config.toml
n_layer = 8
d_model = 128
n_head = 4
n_kv_head = 4
head_dim = 32
d_mlp = 384
vocab_size = 2263
activation = "tanh_gelu"
norm = "layernorm"
norm_place = "pre"
norm_eps = 1e-05
positions = "learned"
qk_norm = false
attn_scale = 0.177
bias = "qkv"
tie_embeddings = true
parallel_block = false
init = "uniform"
init_std_qkv = 0.0371
init_std_o = 0.0
init_std_up = 0.0371
init_std_down = 0.0
optimizer = "adamw"
lr = 0.00194
lr_mult_up = 1.37
beta1 = 0.9
beta2 = 0.99
lr_head = 0.00911
grad_clip = 1.0
warmup_steps = 272
schedule = "cos"
final_lr_fraction = 0.0
batch_tokens = 16384
seq_len = 128
doc_mask = false
train_tokens = 124100000
steps = 7575
dataset = "wikipedia_en"
Each number is 128 + 32 x the weight over its row's rms, rounded and kept within 0 to 255. Layers, rows and columns count from 0. Numbers have three digits each. The size before them is the row's rms in percent of the matrix's.

# layer 4 MLP down (transposed), 384x128, rms 0.0933, rows 200-254, columns 0-127
093:167153097149111149137148156112103113175102152114140110108109101059098119095174141123148057161167072141165181121108181132178110160107147164072158198066152157133121128081121107159113145101138112208080109099109193108111091125167084087102090173122112173172127137116169111112108069147178178105112130132174151132150152136093139136122102094111116096129138105169159140122079140098156105055160
103:035123102232106098124157159128103126167107138148122078143142069119125145138120161162149135074128238149088147141143110151118162112145165129145145092087117129076115123143170144064104094091131198061152108104139105142126105141083114157106074134137156121118135145181151160141099195110122107112148140136101115165098126069138130156137088136149131141160089154147123149083090123115108072147190
103:161105076114097095112145078123105104103125125085131071128183106135156082187133134157132120109112156161114109146108159106135160158175113110197155122156126108167095068134112129126176060120146127111111186160136131183103151166080073124067131170139127123136120100071137169182153128113114184135117090199145158049105141131156144124172093127120137094130141094130155146160116176128186092132043
107:153074079110113145175076122122163132108082148139114132159138093154158135128109123134092138094201150075071107135198157105154118114151126159150103134036106076141106112119117159130105144126171195146164111122137110140127119139093116097107096121152180141096194136144069115147181125162145153173112099084114115187148164134185125125170107121051151090102177081146153085134099125166165148063129
109:193152077102104110186109122118116103156142187145161096092155079121175140148108104131108123131095175190140130167131091135046108151154138111169158104105148124106122131168111096129162116209132176154082180070090118147134113121127178119086110132109070128190098124126122099142124151147174112140147088162093089068087095121188133131096128180094081131133123179144112144072092157179158136153096
103:114124142146154137074132183045165111100121090152067156201156041132046073151115184161138112114145099102153120099119171116103127125149114120181163113149110159171120155149142134172155138068150167086171121090099139118106113109155092090132128062145146136155150153133174113152136138121165138060123211125141155144090141137104064106121117140135141121139057129124142112114134133119137139165063
088:173146167148113157139168130086083088161116097129099093159169152159145079114101120163134071111092158062132136130148173104151059086159140065134105189068104084127066104098156097182110118151138203145134161107115123195156103179129173086140137123114112092144160125216169118141118130140127173134098155105151096101120093130141098167109185180127105105130153151107095127123133087139101095160143
099:157119186111130102150081154118085175115129076073081125120117122169145092158141126115148196144161078134127148129091129136092105151082121171169153145151140145101115152178137113097140125125102092172135096206116109106129113140167137147097130154092160078134132092044081164162153093167104200105103090120095221130182110139136148121166084136152118136145086162131114133143122177110150065115058
093:176133086172130114136104048162152153130135121149130047113170062128176131103123102103116120048186120129164119112139055093157118122135141123108100113120119136119128103212131169124063178140133130147093146139110095112147160087158152137085060092097153075155111158103117126130152148175152149132124166199156125109109122130126202129114174086095120124116150072188135108150172153083125139114097
096:072126107159146136161072104141180095104151163113134183057152070129042138169145170169121147124102109155105161166076138110110144103105168162129186125178114105153120101114165153086121119153133119144137158152099088151089141093140165129132160159127093159108155120116155110082127077138118105028131170150116063139136198177169068104106120117114169089163148151124151147067120128123085122143120
093:123126157093087102062171132112148154140123113090094092125114137144105117090135157115160150137133213139133134120111094109114080149103124128126154136116150123197118158042108109121114033085107181158151129097130143106181167149124144142148143134088191181103174090152096132125053093090089144152171133106114179119079157163164144160178108112175126154130121200113147112126132107141192114070149
102:175138130163085161108098121152124166140084117162162148193128086165154101139118169132148099203133129128106151123140137110134149166117109149125089110091064178110162159090139149129073092119116087138146096168158088130129111100235083097125108230089071116094118133128183057177100105130151124128120171103150138157175093080149114106096109120110094118153107094144163150097138135137100082160134
108:119133104126133081150082164145126106114074123094118180158123115119058156110150131106169149159113097181159087172187130136075204069129151146105048151132141096119141137115134148066112110105118113094138136163133129104134121175104183119101100152080132098189136077130058114121165138116155119170197163117106155146132100103144128147194143188150085156097154095142112111182104184109109105163088
094:156133141149191132083117180068225126179158110096062081111119117124115076159136048102128109184174169115120137176130061141108093102119141142138130151106112135106196158136083114156106115118141137181101141138143141130172169118106112073074118112096101114130100190157115118152140121134127080129096148166140125134136109154090211166066141106126138093141148118162160095083115104138174092122128
100:117142155154137114095122135097141109091080098113156063094146130156142170152177156112083129124111127144085102101151091111127087192140154111104185120128104126121101118180138082091160126154079186102077143094097118127156161103247158158181123156151158175139117175096152162108127112136024193136148131132109160103162104115162164155083156120097172137102106109148138117100133078133090140114099
093:146107155121071191164106115161078146094150126096121106112118117114106138125121104112163160165112100157154115091155144080094106074133168095183125102176147146104164171129084135110091107137077094153138164125108094123152102155151134111111160159161166121126149138064151147099135135147150148152192154098095123120106125187151178138101059144081160103022159170168084116173164127143048170099096
101:119131087077140132100092125143172135113146111065172167122129047100095111066091139132128119123157135102170095146157121211169139157165154144112118106096123124152130147116102149102146170156102131132076184139181162133139146092112069138149145071113163090114123124113166158148084146138181196122180114122124115160122104194145101127077114105116196152176142117112109098118156109140122042144048
092:097176202165153111074163115147122093148126129155173161148130133127167106110160119134093083139099142097074130100144150116170134136121042114181056129089155133096138115108124150140121111043162120089171144144135119125149067125135127110121132083168136070144168103121128154167127119141060129137161061190157118142130164093154152189142103168052153132173111152170087118134115094146107150067116
102:135147118157114091152124036186080130158171102164184165113141118136092081151151128151099100116185132177112135130156095097129133189132146141115148115131129164114110123098107153096134131135145174101130124198105100094116087136124136182140111144119117141057167056125115057168100158127105124148178118125152134201165087168162057112129109133134101183144163150162059119117073102110076119098099
115:029078137095100140152168112086161097126098133136158171146112062156122138123099112123128183160120112073087149151063136099160136154087128108147132148128116102138127163104124163180121101129220130178106148132109132123181108083109127124211085154110100143188145124168124128146145131130112145147122145144108039148144133083132130100174129120169117068134087133118135166087105157119200056123138
095:136167109160133118144039147117150157137103173190135099120144007119157144153134176121054142103105178097130120170151107135143111086149123131138148116159105102069117099128115141137091177131110101115118137143173151186108123118132114151185155107112107071142073079075154146126149120102094123096134107088097136171161086169179115120158139093189124146095211111136101146142133153131179126104080
103:111136115121113141107132149125131136106179155133084149078136096113191115068115123136135159107127111126181144046205149155119073105108152158140147094162047097136074115107151149097080138137091115114081134150141146158209179156129107150127099111163122074114133139105169150065119205147130161141135136151183082141167149125167118135095126056132137156155099103122084152100098148066164114152078
091:132129115160165130101103074099151115135158144043080122118154174148143181127088088110176127120143149081133059092118096122101146076158137185215130128159131167127140142118079159127106063137183145120074115171111148072121148150138099157112097157087138091129146083112129196110108080158147172109166119134085151142124142126157148118107126165086114095141128118180150072096125178144121173160200
105:118106170146120142143116084092121142092137105172081153109100140167122142138132108053108162125137091135154086171179073191087098119134132149138116141105143125144073119142132151123130112163105097117079125115141131146207153153093132051142124082134133080165144196167115135125143141149076106190087124102157164141145101102125122098171155122101192177102157212112043125128177123086138172142084
086:090091141104108117141118145154123103130151176131146087093109119134114113110141093150172162147145090183109192105121119109156142098176146151110093107113150109066112102130118074167134121105151105152161177134109108076110127126129097147139130109128115157183194143154105103171141066191107107140147175126204101140146113115137040141198109078099027149093134142084136125154143088096139200122178
106:144167155177137115174125114172143109153113146116129088082119057130092095101123162130157112076166175153147157091112071106107116142104094096108094114117104167150073171174170131154057169082194096142077144147150117088163182109170123150123117133093099093183120136144136144116157106133120150090120106144115088077123063213150192166120122136118132079105125094143124140202141113117162111177118
100:142162073146151135114160131134168113118133107146110137095106171157156143171151071131122180116103165160060116095172139165122093145109165119128177058168151162105070106093109161141102134211139123168110131149131119102058113158139138104171095122122085168168171126127091067155162114108100094093139143151136132113114178116148096111102131180177116067116126121107033072165114180087105110102139
106:129098132165080151128113107087153168118110123096173090158132082165151122114134029085099085138190167102123134105162075198116134063092149144102151081130098124126094145120154143115122186147073133126122149114131188150084179118057131139096092085123196154193088191163137111126152119093093149199116192101115134191126123084142139132105127133128112111120130142115137140160128155117121088143126
081:158145130129150152145106162096132147098097133134138000113090108132090129149115115115128130084147117135164155145128068084122135121106141160192145164080138155144163130107144138138092129141152125174135124118119107105114095108136105135120139101154149159126123089155183129133111104112120099108135154152172108123183145148110059142156180123113138153122113144108160119189134102116255127118118
092:120115145112080076091143168125138158128132103064116106115147108136117154090114078122168137175108080098164124142061186133127144149121135139104150150186134117168120139095129119141103130159143089166118142192166154187074096121203109081090105097098104109127100109200127192095113102091078089092126155130146138153127162179117181124099141204152129138172113094161157135153113072147143152050114
090:154087110094084150153080139148087159163156118110119237096169124131154055134143081085123111100136109134109148168145209103134100089143178122113184085197108111101172160110118151112151195090166142068120159133121093155115110123112146098177134092214162165123134114130100105143122120064098166119101146155162168096144112160155126117111126120084142128138148096134168106094124121124115102071093
096:186115087132125084098150106146131123153185084168106046152116104137098102078124152135146084150125166128150163152137106106074128142106136113106054156123122094090137103161103123131099161122069177113144170144114106112114159123155126085171142190086046118141179186097106130166155071099161160094149155161173089167097116161107090121126068187192157137178117153131096137119106148118131158157125
095:138151089182107126166082137104163178152099153042107022132109161044083125175182085131096122152104126145104153092129132092110098131128196142158148115102133200166106131090129107171106115101076103093154126118164097108107128157145125170102124131130127100182135134123134145112142209163117142131121181132093116072139148077139128149126146110168176169096144125105188124116133094087156143150125
116:122158200074068099152150149144150094123095124145097147082151138195189133151154109142134132099147135138139113168099169151111046138128140124070104133147193124113143153131119189090104109125152147066083203133133114142073043145147129111077161157163205088179106113128141126135137094124088188105107089113106138149142114085136145150134093161106112111167142128162110123130136134109118050094152
101:124140116069190076125124163115161118094151115111084119058200145150120094217189091119107206109149164095120166124121127063117078146108181038078125101130137075132149157154108163146165114144128158113108144144109172100152157148142151154031168162152156137141129121121118095170115171102115133124148106098120139144101124104163111119071114175167112149138085132126128121146122105087139142152102
098:079158131106085130134127114062080111102166151120101199157115112107072165162106143166113122136132079112084131086142150173118091110123083144156215077071097100164135093125163186108129103149066204084180106124092091174172095075125105105131112100155138149076138101147195153176155131130160127165108169129165083119177186107150091129145120170117159121106138130130123137150121135125127136138156
108:162132078125097134132128105116052163112163162181168137170127119110117123088167098034104154117137124135215133094181077154150126126122150089132133098101159175101093113138136135092051116082107098159132137127093172146105126144159144130132147132125082102167142118104188177063112158095148152138058054147158088101104127109076182147164123127135147152145073114170149155125110146128177136103113
100:106049140181106059153091103108155128158137101194122169114118138108191151107097132172107096086144058150096178168131204110130115088097162104167115091159105115130123089137125082105119134093101166114137047151137132171184167115142089088160134138134110193077099136106077169165088149146118125157144113169111129169153156077114148135182133150127143110114113096165098109132128119181130151175136
096:119108151143132096134097094128089181153051135140113121120090108125118140112079158155181100134156150129072131159148145135091134124186099122162199192183122113127145166122144127091122089180158169140137102140069103053141114089085134121191115166116129084160136140173150165136084172139149082128130159090148165164128140104118119008120100135077155146117144154143155147134144123154143085061144
103:106119180145171117088125147100221125103153088128106120117113183140117110140102108090142112108158107155169162082131116070163077115114147141101099118143133080193156151108133145103104137137117102123048168061089172084167186158119168193095161091110143096181143113100105170115142146115163102139152117128127111108121092109146090112091100112222171153109116088155160131140153157138139206103149
097:108052133117137086117086086122128116178080130124107089170128134122176110129163145114125095158151148161070182064103144107138161126126141095092113071080092097116089117125145073158173106132159173142136216171143170170104119130081138107101097097161138177181174135188142131155109147163075187159132171133134143132129187090114066159118066154152162069151115121111122109125114156147145125109134
100:104084172133106140109132131100149090132097112179151211116088113085099086125161123143150106094133115135182147157101159079133087098131066083121163095102181194162088137136113159153174122116111194099112099132145111130100130141139138115137093134148166130132116155187135126162139144121113174116146098113105186163156117098122087145184159181140129131141225118100144127095086121057065116049159
099:145078123113132130129082113105130180149098181155118077133121094112122123193126182088104144115159077055133156079097115127100141165156015065121145122071133130141086120179116114169134159161182143123150169067142142146075111176157135136140149107123129105070090161161146116135124117160122164128178107158113144161144104098083074144161144118083164118134184156111173148119115088162124121181149
094:149189149091140181117098178125149127128079154069093129109154132119097166114182139113199145112132112166070132138092167096191153136130163130110152133077113163169142098104107095165162116108138107100149144126135132124063096141123207131155101065165095168098064126149135144125145103159104109108155120116156122144113135149092056122158122101095126138103124179119086100162137045144233142143146
095:206137126168086100098156167112148108086176123151136071176161084152150123177058121131098131056105144087151128150134143093145128141102135160108113194174142154157115092139103115100097150137128171106111151113140148161108124121145134143122120093107107144092118091122066186131135094119157098115132132135100098101158137160195255124102086117167135133149142066148089157070068123124140106166152
099:131112120100132092152095100141108121123107152145109114144140049124137159174070128112108169097147117102073157121156032158140074187146137137096120170134102124105140141130069112147058111179123102138098137053115132103120119152100131108103150071168144137161131188105119144136100144147122109134138137116116093130174149170131255126139150173124104133171099098181135115149154121132135159096164
097:133139109105084150147096194124118166137098148141235143133143083137107143069151110136164171152113075094107103102133095116074098148154123091167141182135098121140094123126060115161062128098158186088137099147107128158120183128139152071143153157108148064202127129120109129168139111097126149114173130144164130115113200089163097154081149143109154123129127110123154037108106076172110126123129
077:183181084060084123146093093099151148129093109056103152128080136109163086148115097108203125079132100155085106117067089188120110186170106147103163175126163123137133148151094154109147103131136153120135171164149084153074142135142136099111111138143100101187167131146173153115119150113153114110107145116171146135133096076151116104130154146156066120139228098104177080147154063129143148130128
084:146173129188144100134134180096066110178099101096132117134169148073123123106131183114108112077071128060060153139131095144141167132130077122112129142169146142118137112128118143118092073144156151123159104113047174108194159122136105114151095071114161134173143122216134124149176111079179182144156124070137113102112117104157095164108146213129125154122136124152126115107111125103071158152155
105:112109136120144086103049074096122167180139177158130077141149137134125092095130123160100076191106120179165100118133140124166066110145133158087144143074131091188084150145129099105109099103147168182114102139137171110103114079172107113133103155127073155165115146101151108145138174150132154097175111094070139075135126156152193153176110142129109101121158090212145165117113137148146118141214
099:138119133135122067119163114111129157122155150112170154133184144173157108107099112135153110165095132176069107161129176134127105135081146109178100145131164140144155115121093134068137112153085154088180086132204154161093164165118093120150154146158076099096165143148092131119143171159142080129115131067106167148119168153034076090124168084094090129068086134140210132152130110079160102100140
112:027089196134109052149073074177106126139165090157136191114158099174107142165131119089143125071119123129071088174134067111131134139156152171173079124114141114152134125120156132090115067109150124109075116121122115186171143141105135142136154128158160148131120151166126177126118108147089204086143128081137074177122086165164171108118144174094138109137135133161099139135119106135073138101126
105:207181151092122090176119117113093174120117140160126080123135173116094155206145121221159136066114124157114174117123091145113158114103106092134141129018169127147151169098101139112111126128124134105094085128169084100139149170114115111114138158102133129130189055081128146102156148164117067142081156130127140169134114137097123154130154144110124112109083117133150135105135100131235111122094
094:089105084140123147120165120136199119141115142094135180141132074195161120049127137142130094214131105121129161102047114182165125121118141156105126129119100151151132084076091104155146076067145151121190139117101092144141099170128168127117162109106061164144068142150096101108132121100165146108196163066130144124135104119085109157170192107122114120142122124139187144125069135170104139120101
096:135149077159155091151118136132090144108115124149089095098086166136063130115077119185141017148156178107163085157139086162080123158188090127089150081139093105173129118111154104143108165133098174190158151119086069095135161140148120141125126100126122145143152138158158143110114122196159163091136157187131094069120115142124071134106138118068119125116157183145151080151148142108092177168136
# layer 4 MLP up, 384x128, rms 0.137, rows 201-254, columns 0-127
106:110165096116110114083141130159170069099140103130160120123107095140116075086135096139126181147145145136170124103125137137098156134105139169137162121123152173095180157158117130115100150111085112102059137154127164105145124087099033142148172143159116178112146137116135081176099132133161209117111147134045155129122205175100095125199150105216109144108139097150091147157102181174150104097129
102:084107131031184154160115147167089173143128122092194146144104093157147154105102186157125180147136158076087106098104165152072131121121118054103151086173141110101152128161119098095131115137134131147128144156159118174131074136132125161168180162097112113107120134057113167103079096157156091095122112166101191106115110231160093095159113103123131158147132129101125117154166133174142140152110
103:079095072138126160147181145117093126147125110135180118172118104116143163082113105104129094171103144140152113112122161097123161090164105107120115133192088135124143139103107115130173142182063155155086211107116151101097096169131057181157117104116102140089112163146124166092160065105115118098138134096154159141102115249119092152171119061181105120122098166139134101135125152102164081160139
107:134094152156172153116122047113106173122104154193104150133103091198123116136141148155130134098070095092167127151145132123193126148090141063149105121162132162109129178100132084083116164130146147096135145084142078175123106065131123158147131200150096144146099148135120135077169199153203106155111116117080130137108142175047100085131132127136127122128090104054143170154147154136120105110173
103:126085111135164211162114098148187124142163121097116158092115100097189169154184065155091144121065103170137158159096138120117094129105172127148138132241131179102107123118110113121121119155100083158166128135117149136120160120088104127164146127178123163102134129106117159146104104170081107128080134143058132209149153151116108083143082067153107111067121108128075143169127128119111147175130
089:146199136083168125176125128177137163095185115188158131101150120123089172078123145141130098177122110140121169059127180068082231181130105159138130036147116127100114126125134142156135150132129052139145184126105106126094160118123124118117127081157120181117113185114141110154116132077148106138158159137100100146089189147117113135116059090145127080136119104148134134093085141089141098104109
104:085092119132150131175134164131185158145139119143193143123122118165167118137085170154123122138118242125190107101125164144136179148164107026123105142169078190086116083122124085169121113092144142146153125134105096177122117145045121166149118159100079163088123110133124125158127109121114092118073091101141132119142096143153113112179129141140116118192110155074093149106115093188100089133105
096:145109138087116158142139134120093168136105156209151166078176081159100106128080133153154071135042119159130122109130161132093148139119133141080171125122178151128140186152118070120145144107129118115121073090145125134151176146139162148153117211136143215126123126146146091111136151071130112165086066121101100106177176117126130074187110150141193122148107096165178122082069145163115125142141
098:157139119117164061167156166136125127124130142153212150124122084182122128124092180098143197148100151133154115105080127130128175136106118114110144080174138191161167151180099094153163113163117098100117090123144093150156100165112119108162173112106139144176139148131121099052149116090124125066176095154135134076044121150123115125141120117081092207180140160153111186109159063118153126126124
097:122095116103142126168099112154152107130123102106106149128151106137101188131127145148096124168114089122102155153117132140029095104072149113180112126139083174102111090126099123153069189152105099118107165115129095198084185119157151185137140152222076162106178150113115087152080153167200111145126056130130155187198118102122136152155091122151126163123134096098159121117148136122085123152153
099:112175084084188097101116131109143117168070125152165126058105066144110130100186183148126138144117173092171151068168137140064210112097138150118124116110092147097135093146134107104086157127140072185108098131151121158131161069086176200160163151121124108110151138098066114127152126106169123121169118154129125163122194153120116096114163160177128142122126104081128123152128175152152175175130
108:164124118186086115163139111155106099071088080138098136104108116133108163163136132145103137139089167138175170122120119086079155111122119151139082125219174144119170164104068134147162091150150146137152157138132155090132129130121105124135158127186113179110137116137126059082114126129172205162108097141143049170197121184095073136176060107138120088113166130142112085127137114122152101139196
094:152135132103147185124166083080167152126096143173161126089159125119124121120121201193117133185130098110162145101148203088102198157129151172092088088179173148142086063146092105125104155120139157179153084158129163170129155127087180137120088094116124159115105116110074139067115173098160130149132083179135084115139135102085119117123112110142150122133093128067135126070069135109104132180156
098:100127124154115109120156151152153143100162126098158122159111120154169138153160131139130081120083128105130113128162188139183142107031138082129159122103033098137121096172103163120125131174136149136121103154170176123142112131062104188163137111149116149099167141099114147130127143099095145159058125087088156144147201108122109059172116141171139118073153061113110152078053167158134097175115
096:129129085152118127169122125170135097112087117195133125143132130171160105120133104125120080156066120091095186141137153134098185051108158155110083126105112105147102171142184148167161131127117101159143130141127156159112108147149130208144126188159173100151106119090145149102085152184149124126128102099111128132108166158108072135158142150114079119130162215086042091109052109130110068166166
106:156096099153130117138156151133120075115174107154132128131154094177135142160099211133111196159127178160150137095104162122183108150066144076115131115131135164101199093146106050055096188129147128135081123147127169119133109127158141146163085160123137142188150119101120104112177129133138137159081151089114149120080125094065110109104131168148062109169118097155121177118073071140182113166127
091:125079074051146156214140099160114157147150137116080134161146101153141160107091184179103181130112067101160116145102120088067137162096094111133180122147131126135146143174152087142110121171167130122084106141163122162092105095140145148153130199123048122142110170157102079131128094069151148127173136129150127122205102130102112118164074061095108177121099144092120141124163099127124129086143
108:099112101068140196144139148089149084160121110158164108078099112171104120140083155145160141184107147147165046085142156148132158129106128116151127148136092181092197100175110074121087159088088121118070125144203155103162170091154181151163125151088092112161078145143181127102163151096157131144183145142164149106104182088098101106098151127107109136192104126094114140141167131138100118173127
099:142144129124096136165153110120187163150115129149093166052061079156126124084144116096093126125128160135152195108171177109071122129111142110163102068178107171085136148123135127162148205100078142086150160105129106108094136106123122162194093087167111135126059233111103120126143083071152112122115135098109106138176158162114132136158102124131152111111121122142118108178121206143112122170099
097:140079158097179114142145178163204147119100129147158163153115129155156103126180121105161147157079158086128045068126155157137161105141082105169118135114112111110130117124063164116138103091128192077125100124163150185143111063091136133134138161128082118093172174171085122102124120111132097129205114061114164137118085124094137072108149137069123186133138154104123139128172083158131071133143
103:069141135146155150147159074194179159118158162177111103175128090190197115087159105184110078111099103169154095098131158138169145116094145133105101138157098132091130150156124094139130101113146116122135057087149130165196104120094124128149168130125132118100121144116076101158116182115091061080148078114128141138113167198139109095129063169154097140134108137083157127146125205182111095116130
093:156139064129064180133161163132121078137118097108081130124130132127142076131150140171141157159128095100119108059150136143106069195074127109118100071157152102095142126124161090057182101136124124135089175115149111154181141159127121170148084176120090164152107138104157109125218149110122121158196121086197099091086169143104127149143139131098111069101184155105121131126089108104116102141169
102:090107122132123119130123116147176105136138160117113202091167125146125100135194111150164136184075176101195179111161212090144112129138141135107141119128173157079134123146014146087132157172107150148175096139129069119133114132062146123130101148099121154086121110108095117132144098081195156098177141075085124146091115126093124110148122121090048129123117077084153124098124119178141113130136
102:097161097127136167123157112141096113105168116123128098115112104111159093160142122212141139143140155111136138155147125152131100121071154087172074138115121137114140153153046109143150182082104105078149139108179168155215171155079167106134119195134108138166103076173170126147115155155101188148158048135114118110099103176084126154124155062116101134188096153121154143080079107122116079116114
107:134122104109126115138109111182144136088135100123104150113166090144116147103107142148089135199074119135118130082125152135049121124062195122120171118175163151163177105180071103153179104134129094156116147091134178158137160142129135158151152175082119182175118103139115094067154169095089158145145120127118110181162166129096139113082070132131122096106150097120132095116047135101174098135221
098:084122153216143139134145100130121169127171150183155134141115131119123119121163113178144163198108093133115113120113165115116127086140096111135019137097149159105099089131127164161140150110109097139110068056154131148162107115120109138114153102160160167148071153121118092173118134161105156125086081099132150138139165158106086133098105066157099048119128188194168103119089164109061090111116
101:082177072068124162148109187110160104141147070124135150157145077126101102152109140097113147105111150091082180097196158135138129094139164094220114042118109144086098138152169072118117141134104089131106146110133119130143156128142083199168120128169134161140115179068165106088182086153130100131102132107114121163170135152123102159190097102147155128170127132150059089155169139135141130124111
089:127135081118078178098167149135146079152137092090103090101130082131166184123136169105087140180153136116170140109170115129208110081064189098104105107114102174123182122151116139141093132149120067181106161128114144081150171159099124155181154077106112149120152132131179078125143174099139134113178152169136117128120095155132083113112116049167092153113105130145193117084139154104168069119119
089:083158111123136166089104058127155061159169100147131147049122152111107184086135182116125108160126116111157086096179119108121132112044125139169106110122128160129130096103055149077123133130109089123164130069117103127169206108100129127098105144126124159207098151125166091189057172122166193216147115134144104159151128133115150155100148099126132123138148141168150120113122146137111117147156
094:123117149100116206102116145084125114132130097130216115192077126099164153154127154153140129157091179109173166128118161098155142119086062108120118146096160148094136157145103117142121082115083139210164118118128115131169130111145153148149126131124080191056132078146167116141132074126150126195153167091104100168111131096124137128153138077122107122106104103127114139132035111113128114216188
094:151087140156106161153148187105167132166127143161153146061104084110142155148184133130148163117125132131197124095064132124153130100094165079080104097112116134148196158144090094105186126088077085127142138113178078101188085149086086144129125164122161171163188107140107170151146095120115093127070155096112111130069105150156125109154105121152096153102126091141094169128157194164184132096090
099:074164153162204174108083059102149118123167079176132113183142133184166129063080153130127107137135165144170121128102141128113149112066132159155130087111108141106137103106139132136117118178089135127041101067179172147151146111095134094101132135181150159154098095118110130165147083106163111149124154132094087164116206091126120131116181075141122113162110126167088141155082165179154112158152
113:063183141096103138144072076103073099165171102166101187125135098175101111056130139110107130126130177144189146135139174098160162096109165128141107100160139093062106114158163131081096174098056141150123140095162103134120117130158133153125095160110134145144060156145110169097158132127102106119091124086060147146151144140138120174203108124133153136122132095064146122120130121197138102180176
101:087122079200188130154092158156150109149154091079091169177094113200173135147159157226127109110123171132167123117141153127136125098114152142170154116113138138103117081173152100101082193111116119045178091108158125131118142073133112109149135112115064150075119111116071138163122097145131129116120130122026106123182126124103121128167139137112125123087107137112109151135137172176100109177141
101:080188144168130157153144123133091034136208129130119112124107062108158139130184166138144110168111121095195145111167107120184089090101116099160133148134115152054185103113113144145096152108117104158168145109160153097141147094133090137156091103101099151172104134133158103117116135119163113128145064127150113161144127134052134137186111118128104089164131088172186110115163164117169058087177
107:083132149124156124105145084147200129116123133128134158123133106134137069108161150145166158192056164098128139087107157133122134131149130073149080113173101134068145125191124137129063125170115128114142124128160176151169118147081121150142162153114088101147137125117075151060128155088124102081140052088100134150080121150174095122107058163145104185175154106080075103178156131137140063134166
099:142158091162099151130159116136097097149153138123130134115135104110139134160127101171114107181083110112156159125189126120135090124126091110102116136149126126117167114084114132111109181128052083067131115150180114080139204121081066125164112115162148158102116136041085106188174118159174157157068082107137138103128136116114148141182159054126095081171190103107168145104124167161092079169154
102:149189101106149163172095080158125085108180090135125123136109112164166155061117133159114137125122136113166139168101150140111128083123083090166087125128057095081116150120180145120129172127135078156139114160141138092177151106096067124135090174153100130155144145151107101122163134153202133151083157145086154159115139127113142141136113017148083128114103128124042062164137130168097176164157
107:117117128080101128132153135113122087196076093138174124114124118125174159190142138102133189175076161134138125083147148130155107163131142103158097098094115171131104090131033126108120209083112116128184156162144151115122144158086133114192168155107151132062168156067126092141092146116120134183111106094110149119108071157139093114177135146141139147131145113092145179073120115098149034121121
097:089101097186160113142179096165118158130152146126191135113132131115154125131162129156157159172047149129156089083063155144108159151152126122137094088143124105181155158099069143151210157104118100063123191129169102146172108108160092148135200078141106187092144130132205105118091118115118141171130093129149073096087119118126129127128129055098122135132130158137142079096119087125130082147165
096:142153068107099117250135127122113123115140104126103163192103085207153166149132147177120198154102104109148068119107137140125112152107121068139091117117083133150172108152144074130128153113129152101127083118160173111186142088119153149192145137113128096152150102107107120048132146152155129118134086066140137121130102111091141102207134146053146131121154138090124147075150121164167121149108
097:136075120098114140185110128146093132150154155161211105077104070113188093098152129124082101120110077148199095151144124112136109092102164199073153139139102159162169154079117076092112106167099088138140155161133167113142134152102099103137169103111120171142115175118131135127089160121161114116118160182078104170140114136156082073147117093146112153127187147098078101178119163163152124099199
094:133125092156112121133141079161131090107123116143106097101108104158147105123157187153174135139076162157216085124158123175109123110107184041147120168092069159106119151142083094102175178104147154083175119147154185167157145105097182128129113101093118149153132047135132122079144141184151155122208116184130152093126104129115094134152118156123089100178123120102174124141112105129178080126158
092:130125063136112162165094097156092111151185123141160117109125110164148115115161146179104140192152132142126185128107101071084131156081181110121111090119078144141164119107096069091136121152076084138082141137112123097211207127148157127096135115123115174165136129113197092152123135151144150212132122157155110165136155109060138168125071141090126133096148127161123102074103136191133166174120
096:144169153107172187146098134139129118174124101121159116097154124202107125149144165174095152110108140159131102129089134065091136159068122091131107146148125133157135111090159111106111117101136100107121167151103137133120240168080086165097114165187089241131140159152079088123113102134160202155105084131127074095135125149072136138112143116145122156170107127112110116086125173147128164138184
102:132137059118143094145161134106170085127176006116091143141173130115138124123157157159117140137154138104191137109190139137155097111095187136151099082119121158116133140071099041126157122127086111161120142097121138160171167147124105109128083099197146140112121130118167094099152087126157120109146159146132130177124046163149103152140142133098085111198083141173154119130156109152168059107129
086:120127136162185117105175150142110115181163104213122093132138114100168121102096153097088097162143089069135099105180155146150150161139147152090124096105068114114088144113101121159130132138118140127169123119177159094127198155119138161136096049145069130172123111084106131105104161139161162137141136147118097148175171151113117129121128127151100140215110140066105114091083189176173140039100
089:136131052158115107185161134115166108137150072099140141148148128112167069056178163109151132153144199097145167124127179094053121106099127102124102049136142116127157139150116122155165088114138134188089118088117123163113167155164087172128079133129089160139119142050150142155096091105127099169075168103165143138113149100125081145169127055158127083067126150152109160117102144127100122125105
109:115139112084057127148070072128125145120150060131153119089141122160154142084081109088067209121106181088121192178161116074142171112095150121089126143153106118085186090154140124094124105128113130161103124163116150098123197111133121161131118112115091147143147154077130138118118160120144186184131135157115128192172158157077126153165085079135132169092148127110101113138130174218149124113128
102:111188092098135098150138151081165151166151090124065123109126100116087175168094162138146176148132130128125123118201159132080080088110138120142127100123100141127107108172096131151140096156118066060165079135138136094202142131107113111161132152182179118226090140068116076167111176157093130116101083164145143125130174151094098118138081086157141136092114114123134153090113146138147084185171
102:129170120059132194116120138130091113156154150130153135136104086132125168104134151164086177093133109163119091134145151135122164157131098063102116115146131121148127146107087094115124139099124054107141108076130094146152187067100117101167161108148103210130096171148181069139164127115140212142151074137107130130125126146114129100172123093192167087130132078171184118107083226106129111127141
103:142115038103154098144136145090134147195124140129111122071096108114140086131157179139104206126123184130145116075164130099112141051134160097154130071105130166107220148145148109106144115167118069126095129115154158126171184139048142139175135122157175142164087134099118121129120141056085158126129147113159136113133108192079092097096125109153128148108133108152162145102147153183165109156166
095:103152093102170108109111127206121148125129103165158091094099086120125151149059156103083151151086132163165143130128128167158158136136155087167166102119080102107122107164165128088089128180157147136130096112198103126137120126072119156114158089097121137165215105108091106139165153118126112144097150179060134088080172203146110141100095097209095150132160129076115147060149165132123120147141
107:132127142120062150145116193164151166127158134211142191089167130108186127129173152092146103137127108129151125115114149074096136095117154113126098062140134210110128198144122090156081142113113074129084101103148122154080114131106063131123081108165088124061174175132157145118115057108105115138119137102144170125164109153117079103181143134128125150171088145108139115180069166132102112124174